{
  "d_model": 96,
  "norm_place": "out",
  "norm_eps": 1e-06,
  "positions": "rope",
  "bias": "none",
  "init": "normal",
  "lr": 0.00305,
  "weight_decay": 0.27,
  "batch_tokens": [8192, 16384, 32768, 65536],
  "steps": 3475
}
Each number is 500 + 25 x the weight over its row's rms, rounded and kept within 0 to 999. Layers, rows and columns count from 0. Numbers have three digits each. The size before them is the row's rms in percent of the matrix's.

# q: layer 13 attention query, 96x96, rms 0.0753, rows 0-36, columns 0-95
# k: layer 13 attention key, 96x96, rms 0.0675, rows 0-36, columns 0-95
# v: layer 13 attention value, 96x96, rms 0.0691, rows 0-31, columns 0-95
# o: layer 13 attention output (transposed), 96x96, rms 0.0687, rows 0-31, columns 0-95
q0 096:519535477513480490474514507446478500513499521535510473501523507524507508497524476533496498488509538466496520442502540507492529513512519460485468517494468464533515524517503486508518502445514476495480542511479508566488515492536502475512467502504531500477441508522464473515440467467484494486
k0 100:478447537473521521504458520528498497488500430467509490507533487502503469509472538497500542506495513491458474541500491501500508498501502518506471511533513490476469492483492490487479442499473503521522488488519475512474521511497504470475563526471476535506536458500495510528483546507451523547
q1 088:483471511452484478543501482462488488530507552519497511508505518485479510518503491456525509496479498442512499464539554505493523531475469508515521518491514481487498562445484499508534516480551509485503499524518463496481466497493518452472546525478504534486506499493453512472494494468510477503
k1 103:457529494500514476498540481531474471533483468470485480487578463510535497507522460545504526509472472513511465474519480475512483505491488463475497496505497507516462517517525464469508507491490498491460476528478466548498556511480488493512478483463511510514465499517501501553488527518515525472
q2 108:472507555483526491508445560522527496485557450509514497514523487526554510466494493528517482538512455491509510466492515490529480540521480529541508491481518498525555510489505494524491495490460498478470486472481541477500524491509500516515508544508480521543509514474516511519533493469489515504
k2 103:506465489548479558508512505466513529494493472503504494490539506451471488529466463476497526480490512549499533479508519512478496432497513456494490514537505450497506497495516485492493570524494530507504487501472494510561486492516497455508508471517460463465518490496477514496465520497503503491
q3 076:486532510498480471517453455479509527501498531488460477507473486543530504510510498495526465475527541469547478497470513496519468521496515526514524527459565506504543548525527469509501507485460496501502483479544502517495480501511488463514508533532483512512508479491521505434536500488479495527
k3 098:467518516490490497467505479499523499484487499473496508481536484525511478560516483503513522541485524504486492522492491481490528439514479534521484530548483534525533564517482509501515469510477499517511474501513519540483561483482489537492462466523533539473477476539497502513494490515437495491
q4 108:470461527473519513507478523500482484519487487508545508483511510492486526468529497444521482524484467526499507489502448523483466458476510514491490487504562496466528530514506539547483479503525514526487462486475523498461495498508537482514514482486510487535482563460500507490523503501570490513
k4 100:512532530507490495504499492513489547460460506513504508520505493559479503494508475495478456481504539493506510503504520512473478526474510516458484530537464489442491447558529485491499535488509497463461507493479473500503496483523506492489522478531507448481509479459522507500529507564536471526
q5 097:498482500483488458536492471557514477503489499487506519512486513470489524545475512505556510491534479520486495526522510491516549506529497514520499472450506544483512496479467505472468466503502504547517484526509517487478452498505472518508499507487464527500550526492497467450564540521487475475
k5 118:542491525524512525468517554450484515511548546536509509523489497523516496485481470512500490530478508549499524502523522523499509487471509501488536462497522438496512497530479468568500487543489503546477521501512486470513494504525486553512513503554491488518493520499465499489467496468483513507
q6 097:482461514497511458493481480520450493529505489470514514488494487531553477496504493501513462524540519453541494486487514471543520542484524513473503481490526497500544526480520490473517527469491479498489469484490512457516466515451450492552476502494506506463493498524498532464472510529456476487
k6 104:465517512503481478495445502511518458520481510528490529459460522464505497477526526500508520521458444451458485481511532542502496489524456436526530492516496474500504507484496543501478466505492529478534496525496527492447483496475519508450477502474520505524503500509516489506514510486468525523
q7 087:513501527502517532501487510519501481506511490522510502494551511516516491459503534524518506530481437531492500450528560471465516500485527481463485526488495460479478531518515510482523518472578491527476485531472521479502510493484530518459504487532508504478535520489524477496502512558466483510
k7 104:551508508481488517475519524460511504527519512481484525512470513487521548455506503490512484470498451516513508494495446491528496498452513520496513465491555490508494477451564487461503470512519502526507495487447501510535491509469512531535493531507464490479479558517505473514528513494501520471
q8 096:507534488524511535496524459480511496491470471544494477478527507526504479483502505519499499520469490495490497492521487489444470469488501459493507488524463449491472502530528502532518525520541493489489513552474469540522525476499545528452471502522534480493447505462504459535476526526500517483
k8 113:519487481477508494527524546486460527472538486465509459518506492499478509520477461495484501504550564541535530531503479471495523515482507514470478517511483514471468462521486497493536531489487473470477500474485486497532479498503456475544527487490471489468540481483473511493493503484549452494
q9 100:469460504507514551479493510482523495459490511516504520469547458488485507479490501463523503487453496489508487481533475526488475488485487497520488458479482466462491466524491514527492478523523536498490484540499466508463541487518529552485495522472511504570482526447508511492508496507558485510
k9 110:499493480516514473511499556504466504459517493516492503490506490511458504528476507499506472507527544521506513518481534489451473505493507503472470515524452485448484490576529491533493554475534475484489497508509532447508477473518495504484507447501529459484498495508503541466480488517486468475
q10 094:544539480492530526504535522518502500514479504539500491494504452522563500468490502488478499558459474514516523491504509482456441496498538515475486514514497480509498515525527455508480523513544496517471535514505502554500541483519517505461486512506509469507509504491546512556497492458481505501
k10 106:558515500476503500480497530485454519452509507521513468526514475458490488484485491483509501505556529517528558478530501470475487488501537508493430517525512513507486525518531450511526559485496486511488497499508500500515504475514490486487450530511511516478474532501478512526471483481533445497
q11 108:496486517476470499491470533482519497489459512512492526480502515481461515512497463509505493504512539474499460478490486547518488492484496505524510442493436517524457477524494509532503470516469528524521488464535505548487487507512526494522529483487492540508529565485502529499484487494564551490
k11 079:489482508523506468492490526531471495476518503506477536487479519494496437529499519477453473500457472494519512509521504485456476463518525492489481523531499491501458505534496442534438514484511489523519516475471517539504517498486477532480495500517553489489483526520555509503447501524530533501
q12 102:537487482551523567506485527459489489471480498481520530524555486501469501469545473487502490503470411515484498522499515500494496507475509503520513516499479507472503462507494555527485529533476486508483521521495501522527481501496533516487508506507514517520440519465481473505487537486524524478
k12 117:480474508492476487509534523472483514508520518500537489474474560506449501496464512493497458520519496560477518458489521516479515509497501474481517449515481476467505443541495466545492513486511491459498498505507527448472450493515480500505496494536467448503518503483524505458490515497491496473
q13 114:486499555488519551492468516542492525450525489468526477488525505466485503499492509457480497506521496507506482499481550513533500519525483554534490500500520502499542497517473469529494517503488480494485514474517526439479481510504477530539473474511473516518495545564526501457506497499542477504
k13 125:546511533481508542480484495493514457507459530463527491501537503499514478507475470455491494520481437512460468506517508529523509514512533528512500457472530511503529526502516447534477467520486493530505487507535463498484550525507534503523491544536468513504499521502530485507504505498502548484
q14 090:526537532512561526518520496508458482496525459535540480503526450502520504472490544463510504512517484491534521495508500492450471485521509483477441529486475469498525526510545495504475505499505525499490504532495522467455513476502469526451466484508513476478516514536510524530495521482531519500
k14 101:549490514471500512534507533514480494464523483526526479542515482474457523537473482451518532495542515524510533506500488481473477512499514487441426509483504529509489509521527468474506539466507498522491494527508523515506521463506469503513454484483510506476510493506474535523456485507518464473
q15 110:467519439468531516461527488516514485505459525524481548479492488483524506511489479510521482528471473500495518474541499531500480474467516497483514451517494484466481504524496487494517472526553502488532496568491469551501534498509535525489446518489509496538513512459516517518478520470502497489
k15 109:457499483514476483495512500476478498488536482525496543490485504475481555499472510454494510495511471517492516483484566517473463458499459490501465520524484483502511511494524517450501522507491508477523527526534550546501478473486519487462489477510483447540501501491500529479497496517432480484
q16 119:534502524501469494529452453546487492485513491475531520539485530439464515498485524504494514493523470509461471496511543496517517522472493546534466489486486546534516486488505495497469513491524481532489476497547483449475494514490497500476500499506490546536468508552522487529541506484500497507
k16 147:576490485496489515508497491483489479497509526489522479465505556467471465528488511494478511429516496478475472471506524497526515496547494491512466494492515547478527548470490475525528513486512477520516510469518500495491495535501537492512488503509470553493473520526518462485493473481544548492
q17 089:478489521479541477467531514508502551532480481503493502467505472535507507487514524474514508540533540516554516490507473497477514503512482438459525541514471477531486480493485475481542458493507525464501478499505495496470494497479488539538515450511522497457544491457490542496494495477485514501
k17 120:504508515512517494484499500534494500527489479521487520540536458524498531480570515512530522509518483507531505442517486495474485512462456495459517526480501464525459458493527529469478482506519516514457511513484503536536528486501477494505470504472547500536517490460469509532493488530471459511
q18 091:471466487520477486493511518503470472496485532458501515548478524479493506520567484511497457488493459473472490472484532510565515489464470526493530498491494525451492497513486516496529514501501467489520504501499512499536466520477502498556512514448467512505492496477472457447483522541509494490
k18 109:436511492502522484472485495472509529541517498475504501476489495529524494444523494484470453562459486508493482515500511510539526498504540517506552470504519462465530500476493482507496485536471530488502505489474491475482474522476522515517536525546473467465484503509519496481528485502468552503
q19 096:538502486506449528520504471491489447480488458513477498505464513468488525498476482539500487458522540498513505507506447457491515526480477461510467522477485540452461482476465526490521489452513458512542486492505468478530490497525530462483502513498515508463465513495479486490495501480502470469
k19 133:576495492511487527530477504519479482497479511514487497503460512476465521482515517548504452447540493436486511450486518495514471511514477498537493523495500517490493509515483555521534548487495491502485483506471497466522459475522485484489490479457503509533513489467488494485483528500542462498
q20 104:496491517527516549509532491492476493496473456478479505533498500524548533465521512484510484485542510509550514469456514473487489542530478477507491548469481495487488449493510495469512509475459491464506496510501520477515499487505465428524542478524539511495457511512469488466514491483519512481
k20 127:493500507509500563495457491526471496497480494520504499565506460507521513451541505510501491522516470532511533423541477498498483502477517496486520497528498490520479485519508490453485492506484489536454494544472476522514497475520504518525452515482493462498519497454487518539455500518509477485
q21 100:524535507511549566533532483506450498434457482484509496473491500482447545494503502473496483477531515552512527454464520489472485517509499484503463513481471521487485492535496516508480555495506500503495480521500523485494456483506482478493506504497510493500452527505516500493494528486550485477
k21 134:545488515499498520519492502503474523458487489514521503551531502489433523489535517461472452484539486501472495476472547521495467505517487499493429499521511529521502526538515483506495563479488517501472493519503513538501492473513495477490482514463480498535483518471517510541465478505538494479
q22 085:505486493466497510483497523490575487501518482562493498490506501495513493486455468508492534475519523507512497520462451494468476522526533517527488490508520503492528511506517520544473488496473530502481523497471484477495506472551543529473506505551480435447495506505512548517508487487469498471
k22 110:513512495491522487515525500539511479484468492532490491486478499488515532539446507518534515476508530506512558526486432474465452532509511488519464538477480513503497492515494520509519530483516512477532513506520500457527489438522497505482486464480561508514533488525482516481506548494501463497
q23 094:504516527517527534489517489494460529488468496548501477483498457513503521471490518503531528514506485498510530503529483505435463500552505448485450494500469449483496485507515500460484480507487540487494484533502494469454524459476488501471505475509561494519547496513496518530504546495511495498
k23 095:515490510502479524509510509512468521471482491521501511548514476494480548547507495486535536502526472501518519458524507503467460474485474487466474500513465514514471492531531513446505494485532498492479475528523529538499523465502477485502446468445496492500526484478468528540464492522498442495
q24 107:458476474508540531512528509514472503481466541485466492446476496523538528498516486493494477503508513553512525437475544503483468485506511476516521496507505469484475493529479514505454544503503509485447516514468510527526449474511471507523525516519492449508457522489518495469484501508495488485
k24 124:441546534484511484510444502506506516476499450505500513539515465515523508449534536498475442551516519510513530514507534506475463499514511506516489481556506488496504541515530504493496538488496527464470466515481532493506502474528502488490490495493530468501488527466516555512488501518472501485
q25 099:526491509467513504470498507506518474484542530514506477507466500493481542499442474476488492506496498506474501547460485524529482526499529546526456461497529560486559542535511499518456510480489514519489474512515484471460484473505515478486482524489486477472491495528544501540524485512519470482
k25 124:535510504475477474510520475491520510507514523513490503495419508479476534530425467491487511474474517495486486576492468496536505506530495496551452467495509534526531523481488477515514503494486523496552500507534496530497513486515527498489478519487496552509510491547493495502522500482516523502
q26 092:527480527521538496484497500499456498447506503500544503483498467487462526524479476486498485473514464483464505503499498539515460501509501488497450494476489541486535505542502519533461529528455503513532491522512481435487425475473484503476480534488487508493520498527505505522493545501528514484
k26 112:524477511499505484529514514496484514498540514504534508488463503491469532532403465452474478491495519538462498545465537512525485513506514478503465452505507528491537539499522462547485556498493522503526502515528522506501476494506507478508491484504476517512522496537501516512490483505505528465
q27 103:553541468482455492522488512491520465537492495470486474563514500497498501481538512504505464489536459489541495515500467454493506494477494550542502521527505517486507538517544533513501507522501486502487500509504552495493524503525541464543490485456492500483508532475462494543514498504519492526
k27 113:539500515503492480520534481525489502511479536517537495532501534484509480534546508508496468482500472409506471471501464496508494523522483502527503476469516523515508465492487478508553514499472451496511512508513479491501506500486517507518505528504509516449450513507510437475458475514554511508
q28 122:530524524494512536547498495491507483508485467490525528546517483499499473473521494494478501450493500466512453463521537480496504530536499506490482465491481521521507441535525478512509491504446476480471492482475504477502468516535538480493460505507516531451486535470485482475508561532505520514
k28 088:475474489586481525479525486520494451518509535510535489525495506504559549505525508528477486506491499513478552480521509494490490523491443533514538488498487489550504471499497519487514514501520457534500537521531527513509510500491515483493512535501468467515478542524519484501478528479518474521
q29 124:463521501498505496458536573470494516513506501491491551475502506505544525481512470523495535504482526549506520489510487516503481474496552488496479495486497501528469459482515450469542531463458538501508477489505484478531505480505529510465512513518511551508498450519522519491498511501451479505
k29 092:472518498567511555501550489523492503494468548514519518500465495496571536515531467505493490506496453531485545468550501497507477526497470472475551525502498484511514492527503482490472528520539460547479491536529490483535499494472506518495488490483508503498523532498520486496497494500506482492
q30 104:442484503471478480493440520492547537484528488517518511492502524500478494539513490495509462495458482490462499500497461526503485479508554510515521459507521499479514539503554486551486487529478535527513525468489511537512468505531510501485506523530444488473525507522499464482528502513470524492
k30 125:406498503461500491496550509498521527477502530489486490468488494521527510546469474502504477525493545563514565532471440493485497490519526502486522507530484494494530510518489499531463502510529516483538492480500511482510497476502498502511515448499497490491536491529491503473525529501468508514
q31 091:534476516469514506487471534530564510476536488537523489479527500499481488491445486451487511512486514506477499523473497525497492531520522522510468455502531529526542523493538474542443513493467534519494511477492512467468482497527501494470509523534477473485492495540533532518528473503485505514
k31 105:517504499474492488490555517494523491494503508485491489491482507489493490550421487470503532474475532545492510596487438488497530507498536489502471510481497544514508502500507491518503478490506512510557507491556499517504548509502505500491510494498483541523496492560488494493524506486491527497
v0 105:508530500515520508454491481489518494498505480537520516517519500474503489472494543536494514483459485512470488487477483536482494506524515486525486497485512462484496481511481503511494451491531520499492476550491438535481473483520578555440492501532509505499479441497502549502541511502497515518
o0 102:518509553468512523512488501510479471497470495493483514517487538468445523494469494519491526443474472566517508486539525496560500539470493467493499502476495491497523495511518528496498454545486511490517494508512504487515504485471469463468476503461491499525552498500525479537494483514442488509
v1 101:488479496517479491554496503513475500506486513467491487499471494533493515541505462474505471512547495484527505499521526473514509500445489525474509501514497547506513509481527491476511541511487473487496495462540562473534523518462439443557499498465485497480517543514498462502462498502502492484
o1 097:486496461523487472485505506480534514496521502510518492487505458531558479507538506493505469543526527424498503511489480494445498451552512534506499489529508521488480510488468476504500549469521488520487504504483493515481497506539525529532530506553511499482460501500461534485507515500551489493
v2 092:523513519535533498496481476505539484499501460517533500529508479475503482465495536527487518482447500489463472494484488527485514512506510478520482512455496487486500479517464509502492448475539507507479485525483443559469475492558533537437496497523514499497481460486507536526526526510498508523
o2 084:549506534477527503503519507507467506494482509495489534499508529484460493511474503508507524455513478560516498473542523508556527463497512481484510503480495532489524507491515510486498582524487518469515514520506491502516492489463476470493503509486499489523531511410492480531495509496564510497
v3 115:537493479585485490469468462519515481491483469493510523504498483487474491498487515517487506461501511461493473510508479499483513485434523474492477533488468499510511495476533532452484461517511479488491471522520513512548500506463509477466462468485482480472524502492541525553525520536506521498
o3 119:519508534488497495481491517486484497526486504509482501504478498484501503510492500521488520471528483506520505471523508499510518429539510493508495485505521525504529505464459494492501623509500511499492502496478500491521495492508500493517494484547488499518505499401483487486498500527566481537
v4 108:503508453558474521392492481522499493473476490504487513498525517479477498481483522501497516472531518498500505525491461509482479462481521481515499521522496458501502503465543514488498488531493493487516518530499503471530502487445572468497477481516487470494513494504514533498541477534509512492
o4 091:479535521477484529505482500476492484555499498504481489518455500467482546497477490520476528483475473502512504473478514499506493539509488485515485497476505455552533483489454495513516434504521491506498492481507501476520498482525496477493457462488490504508517490524519479460505490542421459561
v5 104:508434529516508466515479503494544484494527461510508502439485476508504500490487503522494512488464532467481479522493457519499508513479542477487493528476451486504494520513526549486459449507521495488512472483533488494509474501495458519473439483470496485510544500486535524536505537510472505482
o5 105:525500533519507491475508519528455459513494511536491489500514508491491495516462504544510526478520469518509509500528521528534505440516512487513489477503529495493512500466496486514498610497507538498491489487453502479508503489484529500527492508548470481527476488419484491499508504499527512529
v6 110:508562533465500491481510477480508523501508490491485482495525482495479493477486503505492537478489526515497506510488493498498519476600479494493497478521481502522516485531447509517493509504456515482493484503429448517470504500541446495490519516479517531553501491448516456493502498499490479496
o6 092:518483505484527515519545519533463509490551516453520521506506499487475523500482485422484496470512522530495499477482492515511477534468483505496483523513479552555478493506521483493525463504508521461500469480501491486480521527474535477483482483497492480473499488488498494510489486445527583484
v7 095:472483471467471504499523525495458513505503538479467499477489523527500519531503465476514477521557499516532531508517509472516479486491495519480525491545507505505498518480539490502509552524465496494521520477516558443532520504444474465565505505481484499494522539511494475467473478493493488473
o7 087:455497470520475498498482491492533495499512495506511469499492469514534506488522495497496480545482518444483503524456484493448471550501492516514489498516504469506484492514489489514504409482510486529486487486497508496486507508537523530506499490504500508484471492595510517469506491510421484501
v8 094:491515450520459526427510490513469502481480529496470509505525531493478504509490502483506505488563514507526519516511486490496473463482501492486508507540509470511510508463560491494514522544475487484510523511500535445537524495426539463538490493504481485484516523510494499477528465515517502490
o8 080:459513488499474519504473491475523495540510489500491476510463491496505532490510500497481514514482496464497504496455489486474484551505488508524484497500503449535512490495460495516516411486507486526496482478506502485499499498538510497492479472501495521493503490575521501459499491539408465537
v9 105:526487533540513481543460478522549476504500458493522507516503455486504477481496509507479508478469518433488453501526501492493534518475500471497479522453461526522495484510497512479489457479539469502478480488486484551493508517532454494456470481489506507491496521489528486561492533513510509518
o9 104:527489507497513483491509511498481514496495500506494516489502505511498481512500505501511494484536494516508505493519498503517525424516513495493509492501506531490505509478500496492491635504477504491502507508490495504504498500481496500508515507530503492509502511400481502513498512492614514508
v10 095:480503491451477504516521512496475520508497543478469498491493513522502514533509463464514484524552504519533526509518520466518490494515471526481519483530509530523500504492501481505520556508454497497516534474501552467513539506478449463561524516488498526508511547500491442474469473490507482477
o10 090:459487447522480497500495489496527524485528503491514479495498466526549493491531508469503469551502528445474496518454473495438478534502493522503496513529494488518461495526498487494506428471505475517486503478510502504481511524534518532493511487499513509467470496578503528474502497484464510483
v11 104:470540486477495511561522517506455512511471517483491501538478517528506511542530487478504469545538463532519517452499553476509493513475464566502517489524530531477491493497485470512528541485494495506484498489518539492514520510487516489538539526497489499463476477536476503463479474489486497509
o11 105:476488475497483476509497480474558503459513500485509486485504478507548503482546495474496476535479521469493504537491488488462489540512509521494502498511485513461474506534514505489495409505510464508504512523521504542491496514521482534489516530472528510479493515586492515514516502492459467460
v12 098:514483533475539489564495508487528491521527481508531499517476476508529496490512504516491488522443476502471488480498524505506518542515498505514493492450508522481487481530444490517504483446528514526488498496503480555464474498585482550457514511515520525504470479497493506511467530480492504511
o12 080:540495501501529483501520500519480526445481502497512527487536503507493456502490504506526481491514502540499494506539509505528516460489515491470524510503491550455490513516548507474482576512483510480503527530511505521507501502461476506499533529480510478506511514439484500547496514472575528454
v13 106:460563515491476513510499490505433518492448519475500454541508510510467516517510475481510489496556504529510513495475519517508495485491463549498517475558533530498550490498496504483511554532472493491477474504475479495495510506465493441557527511487496495509512491492485485478494478516498498510
o13 096:484506482505502496520533498490556498516522501485511521499507490499495529491537484458469487521489515462521504482496488489465491547496489524513490490496509519495488485507484511518504376527543475481509479517498495496471497509525530483499476492476521512474496490592504515496494485490441492487
v14 117:525457478561501486519482484501530478499505457500507547499474481518500501514496525523491490485482495465485480495504490499487508531425531489501492542474467497490483495480529530465480460496525490493507468521553529502551481500476510517462460474487480474460521487510530546528513532521472521492
o14 110:514506538493491489458471514493481483490475507526481482496492492477526486504481495551505526471509465512509504499531522510517509434547518481503493482506520517478527508475488489489490615511504506513486518496476503510535491487505491514520511502541480493527498501416480486499513494530528459531
v15 111:476517569459520481542495502491520513500493480490497454478504469514494495490504488508500522502474522510489490500471487514504524496560481511505501493518479518509510504547454525509469498506500514490477454480455437517461487506532417493496505507461515506555510478459522482494496509502458482503
o15 094:526479509502531482501580524541463451486546525483515525484536507485492526504505475455510498487507511523518512502525510530523496493478511512498493479493506542502476504490534491511505507519519523436516485512484495491471504516465546488513491533508494481485474495478485504530501479429540560470
v16 104:505507458542494529407498493508503494484498488527500527511516514490496502472491538523499509486502487519485511502474474524487473482502529499533504505509511449478494492476518494513506478498502521502520512556504479491515481476474604518477486499534492484490487451514502567471538493519495515504
o16 099:488527526477494525508486493488495483516480496505485491513480504471476533483473478527489528479460479517514503491497520493517483564490499480502495504478501463518524492505492505505509400513518493501495500494516506495526496482512484482480468481466492500510529497556530478492506486533386460523
v17 089:530503526535528500489474481507537483496503464521540502519510483466504481458491533522489519478448499480468471492495489530485516513499517469519474509452496484484505482516477509496489448477540503510482486520484445557466474497555531534432489492526515495503479469491503528531520530508509514523
o17 085:544506530484529504505516509508469507507479503497487532502506530489455489516480506512508520459516482553518497479540519500553528452496508479489514502483498524489524507482509515496495595516487521480511509519499495498516493487463479470502499506498498493518532507406492483528492511501575512505
v18 103:497448493549510482525485522530522484490491475507502511476490508496504495516501503508496497506476509476498478492500484500489498521422520484514490544495473492488476530489544538476470449512546481507498473485540512488534491506449534491474452477473473446462517483528526556534525504518481510505
o18 107:500500530500478477470485509486494445525482498537474468489492521486514514506494497540498526489506465512525511509525512517520528421538519491513501459487529485468523503462480490505489607499497498507507517505471506502526480488498482509527499528531486508529486500442492488491525498519528458535
v19 110:508513524441517519475515507486509503502528517519507492503539506460519489463498511496512522495478500519499509504506501496506503487578485466505493463484524475508489495511466464542513496487500518524505551496441464529454502493565498547479525519543525532542468506495468466492489498467528487511
o19 098:510497467513517530526511481515469554492494488474497527504510538521442481496487524461520496493509527540475480503470484485538508525431482483470521558493471483530494487518538518494502501480460518494496501499532511492491515520451476491472516486454499512500527491498554491512482518485518558463
v20 099:497487454538461497486498498514475503499486516477480504493488509519487512530491475481498480500554502483528508516519503473502489481445504509479508508531490513513509512463551498472505536524476478485511506488534568451549518509427491439550488487475477486475532546511502480501495486515510500480
o20 085:463506485510471489487468505469538511530514496516504473490470457522553506495523499513486484537506512428496507489464481494437490488545501520531494469523517480516496503490442473511506498469513481535484479478487491504497504495557524519517506473552496505490468495527483518449513504534489463533
v21 095:505501535480539495512499508479531495503518476529521499493510489483517488472506527527499520500432496511467487483476486532494509523534507485517491500471501479476479487533462515520488449481529521516492481516479430542457469491558517565448499506521516504520476449494496535507514519485484505522
o21 084:534496535490523511500519498537461466480477501498501521509527554477447499504465505512514519458483480574509494511541526513570509498469503480481507518476492510478515499507549526490490525532479523467515514522505503496515494496445479485489500533454497484523524501460516479548497499478509519471
v22 096:483489469503458509474502509509468506490492528483471495476510523510484512523492471475513493495561516494533519520512484484507481477473504502480512500548494495520511524471562503481494534543467484482520508484515541437541525507426484448555484489482478481492537542510503478485505480508506494480
o22 081:452501481518472503494479501486526489536514493514502468504477479510524524496518494501487493533491508439495506507457489489454483528510488513533483486510520452520499487484456493532507438475517488532483472477478501486487502501545532513516481475530491520490471483572513513454507487523432479533
v23 111:487512556440498480565508512493487524508500518481489472486487496505501505516513457472508497525513521510518508501515527485518513502525466516475508482510499541519511507531473491505514541494473502497493499456479515500473529515532400481543528524470513531527509530480493442494463489481497480501
o23 099:507468451528515490516543487524514513473534516486523502492536486535529477501547513444502463544525539465488487518489460507457490480491499528499494511532488528492455511501524497501507508479506497494499504494491496513471504531496538515508510511515514496462462488510482530509493499443559557449
v24 102:469526548436516502538516504468492514513516504499500466499509482521510500492512495513505513506481495527493510489482511516512511495581480515497514472506519507497513485537448485531504515488484525506480489488452441522443500499549441531509528523499529534545489487475485474462476507476477485508
o24 091:517484480517525499523551500545498503452518507476528534493540502513481501494513493454521485502488534512495501519499500508513487551449499511485492519502474520496461498528549507496499430507504508461511480512509499500460507522474535501483512526469521496480491493548510511542493495448487552435
v25 104:501477468512463494485497502514478507499491521472477493483493513509485512518488465473502488495553515484533510528524498470508494477469500495474506497529488519523512521469541501471500541523461481491518521474518561456532527511444462431555491489481485489493537563500501459503488482510518492473
o25 097:466501471524480494493487508484523528537523497514506480486482463536543499504524504501492478544519520433488500483456477495432492483533493516534494487527515480528489495487444473511510513448511492528479482469480494494492505504549529517522501461550493509483459492515490519440499509514515495532
v26 087:520468522508525497464483502493534494493530483528526497479525493457519485448487523520497530469440515485477481503501473528488507500528522438514485498462500453495495499513500512502483448491523509519500499503476443532451468490550523546442478485528514493526490492490483516526524522483511507514
o26 085:532505524503520524508505508521460491528476489512484521506510551493431485517472515523516518461506485557502495491518507505561518465470491471504513505479495484508528498479512515509499591499470536488503504505496500477514495483456487471503492501498485493518518497416514483515475508503552518515
v27 100:474485496465477499532515528500468514506494533472475488482488512527502518534510456464512481526549510512533520508520521467518493492482482525479522494530504529508501512492518489499512556510474486502509523458512559460515524514467441454565514507476489503500517549505489454479461478493498487482
o27 091:462490445535481482495506489494541514497527499503516476489504463529551490494542506480501469565501527433480499524454465499433490514516502530507499494525503489504469499512490483505503456466508479521486501490501502507480505520534529544513512500513513509471454501564493529471509502486480497486
v28 100:512529525493532504495500488480522495500510475532522511522507488483510488479502537532495514495449487518468491482475493534491503516536509497522488500476510482483492480529454503522502459476524523508489479537479434547471475486550544566445506510526519514513471439495503541502521518494487511526
o28 093:532497540472525516514509494526470479469471502483493523516513534470452507496465492501499521452480477569514498499546526499563496526467498478474501515479489519481513500513550535490492472549495509473517507520512507500515498492455471470469481518455500493516548501491517477552492485491474510477
v29 091:532483526504535492524478488501541491517524480506533502519497465476530483468488517505488499501455488472483476508523519494497527518494502469508486499440497515495491477521458477504510479445533500520487514493482487572462491504579470525448500499525525531519476517496492477541475536499530503504
o29 085:534498499496525493502512503507474533481483497501504528489511503517486463510496513503520487487536502529502497486518493498524518438504512487480519505502492534490498513496520502487490618502475514489502517513509501503509503500470484500497523501508509486504516508409482506523487520484610528491
v30 087:498508445511462506447518498503478502484491522498460517487521536493479505518494497480507506491554521498531516520511476476495478472490501490477503507540487482515495520467554508489502516542461486483525524503505540440546530499415526470542487492492480476479527532513508493490531469507518502486
o30 075:450501495505460519487457495483520493541517491509489458510461498504522534495503503497480518517487493462487505499453497493463483532515484504529480499507507445542503489492459494510516439471503481530491478459494494489501498503537508512492483469516488523499488488558522496444509494533426470540
v31 098:504484432547487526416509498513505491481484491519489529504513522497503504489497527510498503488513499504494508510496474503486472483478524487525507517510506453485480501462544506508509485512507495501527532528516514466530494483455602508488479483525482470468493479525497560482543481507505517501
o31 086:473531515482474523502462492476498483529490491514479477517466504473495530487471487533490528490458466512505501501477520498510495546501488485509498502473500445528533487501477497498508433500506484517495509487527501492527491479520477493483481484465490510519521508535528478475507501551403437542
q32 097:497476529542473481494485493474498506475482550490501468420529486521540497532487468485447503464524533533521512528534491520491523493510463510465491496497513521532508478522476482496503521526478454553515518477538521503539525497506487502539513494515483515544515478522458506518514487474511476497
k32 097:494504507510504497525473479499506474491454480499523507533529482492489446522530476490497533464526502495496438494495490494500511461476474492478493494550479538530508503587527477483523501540538473503456496528489504493509500531521487537517456523534511491500465551491513499516502544505517517479
q33 109:531459503510481486525500450520517501480474490544527553490503534498522538534477474497541550515515506502473505492453493512511474496517506487484466548462460500503509497532501517501517457534492525509508510531561481508525481479444509493497481517483503503490519488518474509498476488506428481485
k33 086:470505491531504494495521505516486523527515530530491469496438487503520532531482499522500438526518503525515583463509491486488520473518499528508526515483512483500535497462505464510472505484491523551571463457471536545494492496497490479512514514480480519512535471497482505496495514509487503530
q34 102:492525484459512511503515495470508516537521483517473507557523499497485493467498508512491533507427522458506510480466508500485501486529493489518520504531517523534490487480484467502533493486504509491527466506454437490464498520583531455501508521529523487472527465499504469508501483471473513512
k34 096:515510505515493512500508483515503476480472481496536512516516542481507473519548512496496490469506507462496482427519475497492486461518466452501524464495485550530486499519512455493531513508477455484488490507467477519498493512496506508499470530519493483472485532482503457500449535507589524508
q35 087:500438565496504494465445494543509485472487509514487507470505528468461502546499501550516492491520508486473451485500493483480471528503517502531479526465471505502488524546532493475529470515545458475506512484536471499533513486516466496453491483490495522461492480470522517502509494514489507513
k35 091:475501485543521565483517502501483510504486528505505493465455543485515507550500464505506514456509476538458483447523505491491492520477488474438487517510480495494500487550517487504494532551513481522525532526511482509509480498485522533481469484521476476525505514521516466458472521548510491491
q36 102:476524478523471532493480490527464492498502508526496529489467456430561523520494477509506535489549519502500469483523516497515451519504497523523518511455518519513510473516518463441483485494456492523496511521537519499512494466497528491463507496509476522486548524533548497511485524504475519502
k36 086:510506464511546500474603521495510498516491520473472485425483480491517495536442469470533540484479522521504496535505488492491535467489506493475521490489499499466493468497538482494468502510525483513521508514517474539523475507471487492523532457497501506516485494518506490492501538518501500470